Weights of a small GPT-style language model, trained from scratch on English Wikipedia.
Architecture: LayerNorm before each block, rotary positions, biases on query, key and value, untied embeddings, attention and MLP in parallel.
Each number is 500 + 25 x the weight over its row's rms, rounded and kept within 0 to 999. Layers, rows and columns count from 0. Numbers have three digits each. The size before them is the row's rms in percent of the matrix's.

# layer 2 attention query, 96x96, rms 0.138, rows 77-95, columns 48-95
096:470486488543512470511468482460501516499509495546447488489455504522487461519487527493494491519494499486508477526515507526529485493491525518478508
070:538539488480491569496558474508482506491478492477514493490469511482488521488528502502513535506515460509506464491535501453488514530477496530508477
127:518507504522506514507506512523484461539543499490466504489491536547482503461499508485514438521519496514514473528502493492483485494482509489517484
067:511483521478533456518523433480491501480484531509467504470465524527475475492456470511545495487514498521492534460491532524456505477530519498447569
119:471473504461502484501526514486511509449499516546514527524492499497524481514489478489516523491446509462479509516457505481505526478570497433487500
094:490522488512506479488517540533468466476517510509524469517462495476497560510510510487496490567512490501504557485486507480492476477523495497535497
078:496511477523474469529536485521501485521485542437514451463495511478494542554505542473490489505508527527475532453477492462512499516511518501519474
072:466499482522490507499483505526482499510518527470549460501486463480534534509514501503485473519477566503544518456518489494539513509499471470556458
080:512519464514478490457516483477442506562502511439516492490495512512476535529499543507462498498549493519495527416502512500495512504504520514520504
086:513447493495493461498548529515430464500501484528511505487451487491486514488497516489482522521501511508497515498496541464477507471494516540492510
089:481530527492496473486499518519492465531496515436502468484471489494496510477506494491549446513486509525503475454489511506501503517527488469534530
084:448492444536484505489512498499449492520513493481533495484450470508500556515499504497467483543514547499527542457526495514500497490503507499552481
087:532535523450501497543467515510523493516521510539545518515508499480529517500493457468521490472463510484492492518489518471529469516538519489459512
077:487499536517519537512460458514545528504505508514521510494539478498538495506500478493520468455453518482510515518493467479511496502496487487508454
074:502521474538502468497525530477477540527491473463511484492507496494467511534505553515473491538527520513515511478502480529492486515501483508546473
081:468490485511505531498490502513506460478519479470524479517485480504568517465489467479534485495436533494543480491515484501514507509507506449538491
087:489548479469486520523457495520529482506479492457534502527519481482510488498511456517489537471493505493513493490495509535558441557508497509538492
074:473442499534510474503550518483489520518501523525476531515487537494501474531472507499519503482529462550504526521462499492490519462497530491463512
085:452542523502493512477483515506511539533491522468508488504513500494517518510502500531477449502498510494503503482502509542485475505491484480473439
# layer 2 attention key, 96x96, rms 0.137, rows 77-95, columns 48-95
097:524477524513520514465482475471495525493517557532470511498516481511508506479504498511491490511495546483538468509437511484480516515502547502481436
151:498519519530469510471541444533483506496512489506433451460491513546485508490546532528452471515520491490537507490496511489470503481493485480481517
071:498531526488498528550506573540462521489503506444476492530478540519449493501501501495510481476557487513509503538521500549512485480468495504492511
129:487488487452533488513478547461509501479480484493546542489475486466539458508479462523510516532473497490481504500486510493498510481533473464499511
075:505494490484518493463482511482503452550516482514503484534513485539529481491505524515514498481476531485524471506503483494494432541515477458508528
093:451501512546489502519477470515484494494528507504508504490525523482452530514503474496499556544493492494486517467464482487486483536452461521485473
077:510487485578507539484501480505504504482503477523499502502461532513490507514526455527476508515478478485510521508500473506485534498496490477487439
075:526512523529472522524479480503508504488534497517480492505515484501460533492488547509496482465494504478484452514533466503512473507491508556480459
073:475472522544498538533523531516479508458476470489477529490475529470482503501488458520482514508508461505505519503510467505497526476501484493489466
081:433503501472535498501519460516523503516495484486512494445545528489464524468514458520495532527503460518475475497484514505491508530498464468496503
086:539484527509503518540496534499522493440518489485521502495494488468500498487465482521483543501495479532494474506495472476530503516466438551475501
076:465518552535515539552493482504491515524497491476505509486532517479453509487490481495482538500557496475474480524528486508491488510483510487503461
085:550475501496509475446468527517462506479528509511502465513506496552533508478522492503530499478494505512530484504477493496487505538477463503494536
079:572518507496480485476513512477494501513539492498510485544491482553491495522483559490533499442474509499527469526520483491514428477503532532506491
067:457541524541474502503520474509507515499514517481482488462487498468479508474497478475520540501483482547499547507504486493510548487495506499523459
084:534526536493490516480479485488512486522527484520494495520524471506470510501475552486486495434502508475470454500541468495522454490496507556492512
087:511500506528512533487508461504470482472521508560474480494455531537533509518487542497494473537541517491499501492514470504531512469502502519497485
079:494531501466511482481513481505496474564482474481522487529464509501484482484503493476499469513526544508531489527538505524503490542508530416481511
088:524511536529458505514528537489474517480544530490490486509483467493502493513477522518523507468455499518519461525511467492537494475515522547472462
# layer 2 attention value, 96x96, rms 0.132, rows 64-95, columns 48-95
102:474495481455526479525466566492503471461526518484550545526476508505484526519480469487533496497491463513471508541530465525551477506488484480538466
099:498499475475528512564459518481490454491533498480529556519504511488500539505474467473550530516483507496479507530514490530546513530496507519544466
076:505485499536506479537494522507461532511517476471505516474521483502495509510527495567481503480484510539504534474532488531523485524494478501487416
107:482500525461488493458470473514511498508514498501498521485495500509511520489518503440497457491511517508473491535499449489504496472487495504522496
096:485522457545491522510502470511542460484488505494520467508505536486487511503501508467478555548493484509511532516487466482482483522512443517505501
112:497521470506488539533503477512520470445486536499521484550514515469507536526506505488472547533486481500506521490510463474476469475505438492499532
076:511489508487515458473463560486453496534523508491518545500514490540500481490488488549485489498517486509494477523521504536522481525502531508494483
095:527514502537485516448542430513506535471486501495490462529484506494488485501512516483452538525488491506505507531491477450460524504499485507479531
077:531484513485517553496515534505442481469507488508473481527449474489500519485505478512502509522521467480517446526482503474505498500508500476461517
090:518498519539498485525504485480492523474537524517466506504501528507504522505486492501485520488496517468495500555485476497491495509477503516465465
077:522497532533498532487499471486480535516473493487497488457559521524518479485497515515446497487513513472497478510480505530453512526485520494450477
092:485528467549512504518492514519522485507480497487516500520525504493482465510525509515461499497502483511510518476477512524516483537511485487483466
080:469503481524500480554472496509519496559496524501522519458590500484487483505500514519455496477507513489486515471506527551494495513499512504506467
083:486499515530477501519513481539512499502470542483471477510503518455452490491479522513479509521508489464501486480462490498523468515530537500459518
076:494488497537478518495551460511512478461495508500484494502500490481488484503526517569493508568537511438526499498480470483492488509511487502447514
088:525487527497518484552457509482454477552539499500502550478542526512514518476469470500511497448504511486470479515513476525552512497489547500528464
093:517471473499496539504487523506475509464473457496500500509462511497505553509527460502519527552488493500502488497511551475452510493501489478489518
087:514493507488478486471447494500508517477519510491521503523471494498491541474520504476497535483505494492525495551496497479507505478493447517490487
091:505483530505517492504499455488463502511519510534466501499504518485501505506501521487482494520491559482499465535506424473489493535480498508489492
076:528481478491534516458484536489470479452503455511529514529436542523524527505499457497535495527503471548517487556501473493507470512509468483515467
072:490507527470504495495553483539489508488446521484472477483467474478480510497533519499482448547517519482513496477473516499496501490505478461466500
089:486505515546531525474496474493448474509538485508491494505533502516513513516510478515457501482517490480485504537496436495498467507476466496484459
091:552480504528508548526516478494468458437477489512480468509479526506516541488516490504509529566493503480526519566486494455462514493501489517472515
086:505501481532471504532450476489538476501523507497519517494501556494495501497473513516529542529482514484528535546472484466499474513497532521497468
083:509505502529494556502511528498458474527505504485500497494532482496510452499515518570467509513518509472483459453509519523510495503509523492471517
083:446525492480481522525469554509503436524501553488511501505542487486518468511520511524525518488503498495498507476524556538539480501496522487519471
078:518507536528492535555496505474452457511520499482497475538547504489507484524448496507488513455495511502499529482509501512508514500497575498529494
116:519477478533484535533478495502491476473529510498473481545448527475489488507478501532512556558487465519516494511484485471534479521509533509488487
079:518474507460518436498496541474480498505526473512484530498471518491481490505467506510549501448474498547503473514507513514553495523508541508516489
092:526489492500479529517537456528493469428504509494480492520451508516517532513525501515530501577524483474494526484505470450501499458506483489484500
072:491496515513520553537498529480481523457499497476482513522530495499478517468529490511480514492490486507493487555483530527490526554496462498493467
070:484515520501494528457534528537493471468483523475506468495476467496514456496501525494491479526511462475470506506491507489482473504517466483450493
# layer 2 attention output (transposed), 96x96, rms 0.125, rows 64-95, columns 48-95
100:544511509564497481477517493479466501519493469485521468552431511504499471538471530509528494506477454510521486504503488461550499520521474514477483
099:532483489531495477481507463491471517547499493487508468557454520481510483530483519521483527527505473493517504491494489437522519511547507521498465
072:523471506497449528474503499514526514499460490480491499489509515549494484511544530478482444480513496490493514544481485517465501517503513495481532
103:523500511500490500512497542510486482528521477510491499519466496532505482498471471489510455530452481508519448479467479474523489461496483505447535
098:487532483500452529512495472558466488450484478502507466486498519515500510473531501536500544482522491476529532449503492517494504514485496504547481
111:473534471535488522522480481498467489458490502510515493496477506501501507464511499534536553484549464474539534469480486495516485503523480505546492
079:529463527516493470491514502483515510549514486490522468539486501509492468543476555492485459530478497546465472515515466459516509533505482536462506
088:449504461493487513520511494527507481450498516521462548439512501511491493497502466533507525482543493466522527469509492530489474467481503489526515
076:499495470547543482509489490480510514513512528509490545524467500490499508547501495499529502503505474518501462537501475472496496523544456488463501
097:499447496511490534530498452473518502504501522543429504467494545499471496480467503504461542541524493504517500483494490487421502443529534502475544
083:475471509470494541525494487514551530479494520531440516440508516492505477473492493482448510516530516513488499490487483531437498478522523463475560
086:459497509498456556493496503540531521472479478492535451492505481518511519499552557514490478485513521501477519500509501534495484553537491511512473
078:477482541461460553505461513508523534503492501533504473498524473497507481485520503510450481489493529487449501508473509535481505506571532491481512
092:466532535475489541515441507522497495451495507488530532513526469479501515507504458525542507478491516506489516504509512502533454540479498487479469
081:473490512501529552503475456465528503473475542543506560477508504495507468488497477484500529496504502480486492509468488529462463524531482523462488
089:533472520499497503505498516495510513542524494492474465534468524474486481504485532507468493531514490535513464519486493444520519486517520516486529
088:489506457551549417491498462513475528528480518466499528526494516507510520519528491469527520508524460475491496516509485483465522521558466502527455
084:498472480542436503530505497494489456500497505505509483537471497559510499513487494512522495545492492506514482457506470451526473492524485538475503
091:523475475486499490526498496511473501499520522539445531508500535475487479486455471502481530499529496518512482464471458487469511441472481492503535
084:537521465541519457504515498506483483513496454471500474540458539512501514532508529488524493514491449536506460500533479467528498529469451509523480
083:489528497496500525500457532511499520467485510510511563505516473515524506518507453488549458469479500484484479526487497530526469536521471466460498
094:526475504515491544526500487493527519493510479530459464507482539520495477485508531492482481526515476542503446513468456487456491492474469508483551
085:484485446552530499513495448494479510486508514507451557502489548514488504492498471512487560519544460490541478488491471484484480497539478493479517
087:498485497492465527517495446511480464493510494491510461516500534497480505469489513542465577533512500511531533454526491474495488483494519541517489
084:476499536484521531507468513477561532495487520503511496482504509460509476509503539514514505497540531517472475512468486498506498542476480494503516
078:484508586481495526495487502483538518517500494486557458505529475487541526502508510500503489500464533500466518535451525508505498519522522520489483
079:519516540474522513490462510495544505453537488464479506486530487443467501466483516532482516498541501537548508533484525495533493497461543467539494
123:490492489521526527503460444496500459455499501495492513511507533480454519507499502547506553505517502500510538515516486470479483485486522513524470
082:536462482501502444484525512477480484546526484465530495535483506487482492533486528505488498471500518517488512498545494477544507507471505515510479
092:500514478539519519527484456474477485504484521537459540505486533535484508509489501505511538494512468456528501510497517500506459506533512476484522
070:497449485552512527479512477480511522492477502533474534483462495510510480533515496495481504523507511500495483518480464499459495523591509491457503
078:476524533516508544517472510491524515463504506512514519476487487516520503511495478502542484467472486500496482518468513539513477521504458489454533
# layer 2 MLP up, 384x96, rms 0.0759, rows 0-89, columns 48-95
204:518511496519467471509495510468457514507492540535507552505473473522502404479484513522520527473449466477472495506511531478549529474550525487492519
023:540515536511510496520437473494510498501489497519479534528477504512471549456510516463526506509526480500502485482493504494447509499515466472473468
019:504450527515458512500453491495485518514532486513479477479462470489455500505493498482490545516509468508511500482498483467476503520465525474557531
015:509479532532501552506528490515516500502536513535514511489504485501485530462507508490491505513476468503526531520498495533439524511498526509536552
050:458486497518514475519527515503501492504484488521485504459508498495510485541514518507484476483461462489496502540496506507516499465485527499516514
016:513492535495465498529460466472504490494481496488490497500468478496457481491498446463509479492506441481484471454479491482442469505505469483465468
103:497463527505547535489506523492509510518482477530472498491488496530496522505522497477498503501487478511479495506520455580466541509519505481477533
017:522509541539514497510487492513535502523517570497493503510499527509527517480535507483515504501531472495487469467509512519487526486539485464483452
015:467486463506510505487497491493470472503504483494445478454489480493531489451513508524474485521455504489472524485507515482517512471468541435510487
198:493510515468511491507534505485452480503495464529516524504461487525533501512491462505530502472456498509511517512515496481534550467575470437516522
017:469508494489510516498483486522491516497536516481568501476502529517544479529510524536533486515496526534485507511525514483563512515517513546509523
036:517453486488465456481502496504491496499498488462484483538537477500508487532469536522450558517477534535529491516500516472566528507490494493505515
207:516465483491505506501513479483498498483516501556505496489488487502526499528479523505474491534443542443433492511467477470493535453563507437498520
184:463449501519452492511487501483519526493470544503500532551498472485508505517511502466489524517468543486467519491475493455473507452496521526511528
165:484452502493512465483505517512500494513477522535515496523499477474514453577521487523509498475502474472458486535459508496505515461526488499476505
022:487491491496523504496463490531493499480510457543472526500489513507484509459508505489492530507489470459525538513508497520456518475479500463528481
192:502485507501484491474457498506514463527531495496529477530457489533519528565477504514492506519470536479499569471460504509508538456574495455520518
014:481501505499492482505494467484493471485501531487506510511476470507483537462531490457466487477486429462485477459477499488423509495502501526492473
015:501510480491495462497467466457498489498527551474538466471499479485503471509483500503497485514509486524478466502479491450552516540478517527527552
115:463499494510498546524492471502521482509532506482456512480507473514520500515506489506478525524458532491501541544485533518453494460487516453513480
190:487466517481483502469512477477483505469516509559518522490489494512533459504486485503465509508459516475450526514471503490484542462567517449483499
074:498512492498498529462525423485519500502510521530559508546535462517506487540489470506481520500517510519494451482487461486471471505477539467473491
024:510533541481524508542464489493524514487508495520541525504480530525464502499545484475578449503499465495474474493495477504503486509510477542502487
017:543483543542478509523488481500493527520528505503518481514503487492451496493486457493510515523500468510474487485487520458474489517500488460506504
015:474491461506514449520509519519479492469477404521489525509526507516491490532510510503506479492517476463495479503470495516446496470487497547521463
199:487466493516470515526490492473488526480522521536489507488506504525507487523497519496463492516448569456454500495497471482491531453560519473485536
146:539491479480502515473545493498506505471502494504521519519551470523466445499477497478488512512490496451490513522515469479481485500516482501524478
025:471492485471489510494475521530484516507509449525473526521485518516488524491503489501517537497519492466517526530516507525478508504496484471522478
200:459445505490495492490513499526500508479530467516451485515504483548537524507540485502516474499490514501535488513479490476469520472522497496494503
014:480503478534556478530516503521473460462512479496498523480515500498530504463513530520493451518448475485470500522497537487478491447485502526501496
019:530500513524503523505509502497514505518523497504555507523505506534528533536503535517526517512499530530536526530506523510512489529507503540530534
016:503463515518503480494488457505482482474492502502506505521500503511491530479528507457465480481486488468514457451488470523420522476519491526496445
014:473504504538504524496557563540503512526502499532485497497522508495521539514480503529491514514497544536507528522506518526493504504510495458472521
010:542520504497482523475487489463538502515458554486536505484481481518508556520477515487501525500513512497538513543471508516528513523500497454506515
015:499475508546491520537501488513527489492523524508510522531526514493519507534526525478494500492551513512507483465510477513531504485517535557524486
210:462494524454473501491477496516504559467548541512503525530505475503518531482539503502499485507482503507474540508469528497455529485509495495501493
112:525499510482533507470506515478479461473526487534533546477492527495527489523447512495485476475439503479492461533508483488542505452499483481503492
037:458470446496464536503515533506511521518498476507478511504487513513535533568515489526534527468541488475494515526511532514535493521517503492501530
206:475470519488477531502486529469468485503474519497512557542508512491544479480462481498471547478449537467485471492491476466506507467498528506516547
016:474486511515496504523509486519481475485530504502539509520507498528527535497532521485498493489509474486514474504501489522457508508521515605532527
016:544510489539521511508533534531524521512503511532496521528549539514526481541486514529522530523513548515529535520497537526542517499513510477521490
045:506478471453480461521485510492499490486499463496520476528496485508464510561503486496525536488495485485499481507490499476518498525480477550487514
015:484520488447508444462484462494461457467516477499532485497508503523488506454499510505491463501436491466505502535526496504465517485499494556509485
017:507498519470502435489449439486476476470515486501519478513491495506464485486518493485511482490493449431506447488497489503435502494506486542533467
271:502441500488472442492489472500507503507532484548517549504516493520517479513495463498498493471451568467500511534504493482480546454532532467485497
026:476470464502456499473551521514470519526481455467470492494514492504500513547461452524476519500487512489469482512482511494497468516486501446464483
136:488499445524477523526529523498449473477511470505463519497455463550501506537524501495514521503488487476517472522513491512522545503533488485482510
125:518482495565495453487512542488507486459502553516493489516496472464487486503494547501472517485477495520464508483512503462470533504518515509496493
014:468465511508479470517507477520487476484476472470481533512513505509468521498516466478509423484514450484456454473484469519470494486518475526446452
192:498476507465497505475497474482490514479519502536528520509521470522531477519494492499462509503447523460452487516467511475478518472561512444482480
150:481531464486488493518531496523444494481464515497476471513448477541488478521508492498528506514478492475504523522509438477540495477518502459500534
038:501538520546506510529551475513510500490497535506517498468492513503518483500522479509512449514473451480424477485478501514487452486515514529497508
014:510521524526495499539485503512534516529513537499533523530520502519522537502498522473495500502540485525511486485493532490472526503520478483434475
012:490471486473451517461465521484494523501506466498498485496493480497503502565466509498496527533505513536544509500522508479541502524485507477517502
015:525490474472478471483497492496493535502525524468507462501526500492500431514477477538489535514487510497471498520500512452569500521481495475530514
018:489482544532506509534488477517497510500527490522534510508482506521500536499533508483538475498531457475513459492488494516437492496516513551544496
024:540491533533479518518465482502496519504528493530495508527480483492444508493498481484519531521524468496521501480503508483426499505500503507533514
019:516492504479496455473504482476502487496497514476497476523500514480483464495491464509504443468492506486468462463498481468493495485505462488464445
013:492521505500523480483492475541496492478505501481522532519505516519546496452521527513521483535482473477485493523531553496476506493533465501454472
010:489460497506506510459511461477514526530514515455508485490493514481518477459532473511504478471446478480448520462518505496512521493501510443521496
012:520534534517540507548490482515489522500492489546508520520508518519484514464507507515537492537473506487509525509550540502500492461517496463466454
184:524502497499489496496507489495489491485500478532531502500480502539526503541478524481473530502462499487468576474468534484495529473549498444516476
036:469488460505463521491529507529474527505488473515472515515492509515502559547484473497486536481530480467489471497484523525435493522501496514496473
182:519491502493461501524525514509484481461514495498520566506513475520500488516500496521524518499497527447509520480475490504476550457533485458520513
017:520520517480515490526498520519501476474522508502527520546517520490492512540511520500533489491530506503513481496517503502493509511525500619521492
161:519481532498528537481452517450495519510546550522542523544561488502511515525509512492465497495516533491478477494490521508461505501488518488505500
018:447494450458490470472524509509469481481472437475490502481504503502529538486474500515465490489463533494491517518502516506523508497486479459463470
013:511488527509469520496487510510482496465506465492516509520495516465462497515463456471518473510499486514493492503517502476463473503513462544480493
209:525523508486471487486503504487479522480505477533494504506527492526514543517535531515442497462479517488496534498499497471498510502545477469538531
018:497515465440498432485500488489508482457475456478500508533517505490493493512506487507506497479508520456498459503493514504508498494501461528487440
017:476481455537467505494497526509493502493511468536470486493504467485496483555463514508478569511527487500528517515474511511473492516464544496535536
021:532525534504526457547476450494517461470500513495523509529505514505475491475509502480529450502487448480473445487484506482477487482516468547462469
016:517504529486511493517445500499503488464513476529479517533498488475440462529481508475521488493529463497533488477512506475423493484502480544503486
020:482465512486454548485508544509511522544489479525436504490506494482477510530491479507514553492543522527527495479511471528503507529495509439512499
029:505538536507522527536490489513527503478489520541477533483482534508500515493537510455553472498506455472476490480487489550452507491518492561523489
202:473484451499461533494510476450515478453520529539481553492522482547512447505478537505509501506507501497493505490508521433449509514525509486506539
092:503476488504514513457526459468539498478485519494532503510505477507510513498529503491517516500541517423499451466474456520484503525502505477493531
209:480421519511456488521491475479527533524496526491522516516535490480494520530482501464492489530465559472480499516472492464486511474527524497471544
198:496477510456522496504468502478499529504503534524534528492535469489530492530502480517471538525452540470492529520478504460513504491548542468469497
152:550488535475494474525516509500501486495472519516516512515516486513486484505472492508499540494504528450468545494435544482484535488553465471497485
013:515505481487476499481538558495524509520478513533482495526493509532532530519522510518496554480536561494516536517483508545532519515499513489537502
026:451500444471498489480556536501490479508485491463522491481515523519576509528512519534475478480482545507487524542508514508559511498507504522478497
214:470477510480474505498464498489469533510557549513499499495508445505520500525524499502530496531485519495478514553468533497511559476533501450467492
016:518470522486477457496461462514474514483508464516521491527483515526472535502510478485509518512533465446522464505493496524459513498514485528548436
018:475473457505468481470495498488499506510490476471485474471500497497520458547488473512483523503522526506471487487482470488575493509483529460512483
108:511496489485498452516445524502474491480492474499511495553505492510474493548537518496522508487514494465506475515506465507472492495494433483496522
020:514498537505482479510484486495530518512491559468512489513516511501519476534518502485496484494517468514493437455501501511501523504527475487461453
015:473508460462521481483495518509495520493508491488530493458490514493536451509510505526498500510475518496472508523516494485589511494477513497536526
012:489489543485505453518499516526483515504514498498507515538493517522486498547533485485528471490523477473473479472523475534477491504524483573533502
026:480498514486488533505459499502506507493502487543455521506452512495473523516528489466547508488537448462520495498496471546445514505510510539559503
# layer 2 MLP down (transposed), 384x96, rms 0.0494, rows 0-89, columns 48-95
170:481511466504512449494521529455457562503490525515511493526495475529525521511515490503499520489469461494541505506518505491503548484569445516477502
023:485478475470497474465546520514518512513517492481521480485527489481528464553480515548489486504492525505502505491520514492499488495465550505523538
021:507541487500533485498575519506539491469468511541500529500521521511516521486531517535525480495504526522507514515508534532520491521535478496473508
014:505513485485487491498492541547474557527486511500496493480493519536534510534508488529543508469529541516507490506488519486589495549541492471505478
058:530500496476489504463456454501485516495498517494503486545471496515479503454493505471508527515533535513498499459489494497481480529514453499466466
012:479486483490492488444527496500511499515512484509484488494526491479496507491467563524504473514521553506495482521517499459487511479459507480523528
109:523543496493511481527502472454482461486537501470520476514518506468549479510507517474487491503519522497505525482522499465529476479474485531438473
019:506489495479516506494522528491478519544502482491546521517509479510496498525478534539524496532524554514525512531493525468491496530442551551538555
016:507500545482494507527499519504495538466479511498571508551469520516493504535469495502516504492543477535530487499489497510491473524539493549500510
198:507495555482512529510520502504473497527483471515469515473483494499520513479500435461484479502498502476449464504530537526539494517574532461471506
016:536539499523508475534531508466515486475485484531453501530468489503477514525504460468512547485514532497510482535472481546504482515519485496492491
034:495530501508515519519494492489494506502504504538530507464478496499485502475542470483528495498492467463471505477499496518464466496497493493514506
231:501488489500491492485501496499485506528485530551480510482506510506487505494473497498459534545450547463457503498457521507488516442599542460459513
194:485469493473488509478496499445512507510495489502501506521492492546476486511510542545519528481518513493552517501503507481503492516494482484506550
146:510482524506538550498494461536550457535493499470524500493505483521486539438471499491474505519508548504496443495532518506505464518502517516489447
025:518493489483451489476521511474514533508489513477497473495495465473503509539511488496500497472515492531484472492474487472528456531550511515478496
225:499480498508506506495507502523496448498497498456535516524491504496466518480483494475531509510470471535507499484485512503527529495578530499624514
014:513529525501511502493516527535536524548474470495535500498532491468462472564463494549550482531529539514517495527516516465529489516505508457491531
016:496502514516531536525550508530496482477493457519473513490498542525527487479516495517512518473509528497522533542518503524476501489542463465480480
107:522541531501514492510526504510479508494512513472499467506483525479494511482492442568509499485517476475526476481490501470581474534436522487555503
276:472466526500482517488493498466480513497505526544507509470506487500505491488472485502473539520473525459446520505473508520470525460605539478450516
077:516513521503512469539486525502443480489540502493453492457480497490501496450521500500528484496469496470488517514513509520532541491516455509518525
026:493469478546486495471523511506490480520502495503483499483523483493550520522465515539470525494542544524524505519491530496501534506518523470520505
019:475483463447512478466517500485489488468485484496464511459486476510534512482494546500500477474499533510515506507495469495507502499501500510480515
015:515498551502478524491481508479513540516519556483500481498486496502514496458489526463487528486471477531493507476500515510530526511570476470469486
186:461487468521474489491484501492499494527498511507458492483495482526482505502486533515477506492479507482526498481483523509509499467573544506461504
141:490512567517507495498514503542517465527511528523475530479469509468499505513513478539480462519487521523521486505483512469496505523546536555524517
029:535497474514490485488531504451528515492498534488507500480515466464528515531520503493499479490502492530494486485484484476540482504542518540479533
204:526510501508524500514508491538499503494466529511548508456516523509477459480470493469509512542527502480503463522496500496552480496442511505514523
015:504505536473452496478460500515502566512498516518516481527464492543491495528476473474491549478527486523538483482483491500500495540563496499484487
016:489533497497504465495508488509476510459483477535457508478498505465485499461506460499483502488490533465462491496493484507526488498498473434479490
015:507533534473484479510503528494546520551495481474513491513506482463451467532483509531543519509498496496484492504492541454524488515471518467504494
014:527469468450515487536427503482432520505505540496508512501479489535555485491549517492491498489477511488514496506473481515512487505500536578523512
011:465466501554517511480525518481486516521549511502506509507559520461502440487520501534484456505516520500489495494492535493470481492436474487531532
015:515525519475536498486501502521501500503476485500485474491495517505466473445458485520507482524458479471511479528490536481478529508493460452481489
183:511491503517507507506476479507510463496503485468486502508504494499500468525478514521502511518516518510522449487545469457528456516497491513516471
102:513499468498469514531506487500527527525500502504492457522504498505496530502560469457530491507555488505504501446512503520449480551530483513522510
039:552538518509532481494501460481492508483497538510517526510501498504479496465509515450496482550474523513502513482493470474504510479500458536482494
191:501491468516516486501508467452497521495473472499494507516510498521437488536493491513483555473528499516497508501522477510500516486508488492526550
015:532562513495510505484519529514541526506468471510473509486492508473459491530476468513546532502487545487510518487496525472561515507518511439460478
014:500461508490519519500488482448446532532569533460505484515494493526542539474564545480457503499490500508518499506503484502516507501516491532516516
046:489508520544502503474504486488486513496486510509461551460507489473530504462519502487483470497492499503484511509511519490498505475573491460490493
016:482508501522438493491515518478526523520479469491484515481469475483482502546511462496525547459538481526463498463475485496524454505510519468460478
016:481511501528442504479574543467565513524483454490494531490499477483473504528477513490532530483525497557469531503501533465515489509489511476457489
254:536498484516501505525457480547504520465530466557514453452505517531488528483503469482503509546494499471521495535490476493534486509524469504448535
026:529518512508546504544463474452512485469519528521522538511499501485536502447534549463515478518486484508514512490513480514530534471529469558516536
127:504533522473547490515466444479546485536490543511468509472533501490480517484485478491481526512511543515505510477466521487495486515507523541440505
116:467533507438479514504493488523477506499498462511474493497503515514522541488550474507530510523535511480549478523523521514527466498562481531513495
014:526518486490507503494436519443511499539481504493493471473487484473535483470452508517503527514494536492531488493500537478513542511515524500529485
300:501477520487484504480487489477493521505506517534528509491516466511513482504485496497464524522462541455450499495483512510477521472606524478458500
156:541485542498525538512467480465551495536541465517487534492521531503498512493495502487448545485501494531479474512501528477497533507488542517484484
039:493471500459499498484455509495491488492534466489507518534490502520505507488455502486502554496520537505569498503510490484502548517491474477490479
015:513476515485556486492508535510497511546487515509488484515510510511494466493476541542530473526502558492499513511518510498499504506462531520572548
015:508542481507522450501523477471509476484501498511462495487498513465468478470521483488488500459487527491476504519478490536501457497484461489474498
015:461478495511492529529527471497481456455511460505491517466475471487511545468531498458486502469503457508504498527504437501479500487548489529465492
017:529510501490496468495540535506530538505485521510499522499508501510510512522477520513532525501494545536503529512497523504542523542513491479468513
025:479499466460523478466548530523537512486483501502465505475517514507528511500501533509495469486474527509486501514511511490549497509504493476480515
015:465461475490501519514471494460459486511491475463486511482501482522520530491500529470465511520490493495509511526507468483472527495443540502523522
016:505523496475483475490482500459511531516505480491490487518485454483472521594466460482509507474512538517484474491484464506518474493499544539527517
011:522488505506480512539501508522467462461506465506518491495478475515498548534442499508525506517522531519512488520466462465525489518492522510467499
015:490481494496484460483500497508530512520521532471514474529498477513521521545477536495496505504535479540496489487464479499462489519499519547541526
193:511476502525499488489517524517500463501478494485557491500507489491478512518482464457496499492474507513483488499490551517514536498597555465602514
040:530509518495541486511488501452534503497519525489507512500516490468517468478531538482527478519464508503500524497516474479564511466523479506478537
161:525496485504470512487481506523504495488512480494547517503512479491500499504466451521473445516503510523516452482481538492556467521544532504522511
016:495534490526494508473497510508545536515469503524446513457510529508500494476495486490500527515483493505511506517521525502513503496504476412469478
177:479505466498502493527534510486512495497503454476485501486454556504505480485524510466526478540519484500510528475546491497567492476497460486495469
016:521519514510482502513446496448504516504514557498513485508486468490485469534523477489513518485528477515500487467463484519492463490520529553494527
015:510540457495535469476501498482525524534519514533429487467521503533532519505544515519495535497502534500523503522497503520523511517504539484512512
180:492503515515467489501467459517497473525518516526522479457534521459520540492510491475529526534526550503498472487505498449530514510557498516523505
017:471471509523459527477463497458492510523516508481484501462503482466478482487466495456473503495495442509463496488492483456457490464494504505486514
020:508537532484522525511524491524487512474481516514482517506497537500500500424548500499492455499457481480477515492516494512533498487559452487465485
020:473460490483478511440498524502487548535502463480484511459494477519533498523462481515484544494505538515524511509490492475485515511486522459528497
015:481496462503473466460517505539524533533459516504438473483497517520494510457514517482472500490462491502469504513497513509514481513481470431491475
022:507498462517543489513506507502477492458501558490518501513498519501545490477519547501494446518476490468479505498514520509518505467482478545535533
027:491438499499489482453511521499482511541528477486539478502511499520509478534461505546488516484523539521547491509490525462512513506483512449502501
193:497537442527463482515484520471503457524497475512503532526500455510482490501483488523487485488538462479508450512536518508526495522568469493557483
097:503534492487502435546462519511442500535523498523461482482507500475502499495463474536499504502460523552483528526523511502488519489545509500460507
213:479512484482465473482487513474520511531487488469501487479520463528486495531515568502502492493513509489528535470507539489522463510523500533487520
255:486511499471506505497471489455500529511492519503526520506516459495525498496506495509498542520491510472475532519494513502499495479618535492468495
126:474520529511490467493514513509511450505477515482498524495483504496487504493532452497534525505514504508520511502448495543531488541599464545526513
013:497493505514534544512506474507474497487529523490548543500542506461501513477536527509467476533482484499499505474540510500508511488516528540471539
024:528519537532500514529429463466478498503495505528521501538489479491455488480493472468517523522524474495501499472482478508469483490500491514497494
187:452518507492477491469490514472502478475528497509476494472454479520508506452520503513542508540518464517544500513514551521487478492570483508494475
019:501514495521477504483556531444558509519510502481501517479534472455494497515510551512521523478512513550488523500496526477505482525508522508470535
018:508499531513533544538513471475481457458513495497528506518506512473480482422517531501494483507481473500505499527502513510467517484513469522495507
125:470518518498502531490545463499535523515501509511515498438522489462504501458476515492483523510489505504488513516496547475497483500511582512480473
017:465477481498519499510481497496450453529502451485512506495487489488472496456459524524498494515488541473495517522472501476467496481427513511523510
015:509512525543470509527523460476490459462508501493487493510499478501484522523513464464496536471528476533519489516477480542486475524559484527452489
012:532540462509478529501491487476542450496473476498501515465500492453495505464453508488495527519484517483507486500490521484518508494486498446451478
023:521486475516498463449548520468519501505486513484514491476535501485496493517490502516477465488474531520494496476497525443537491490476483445464505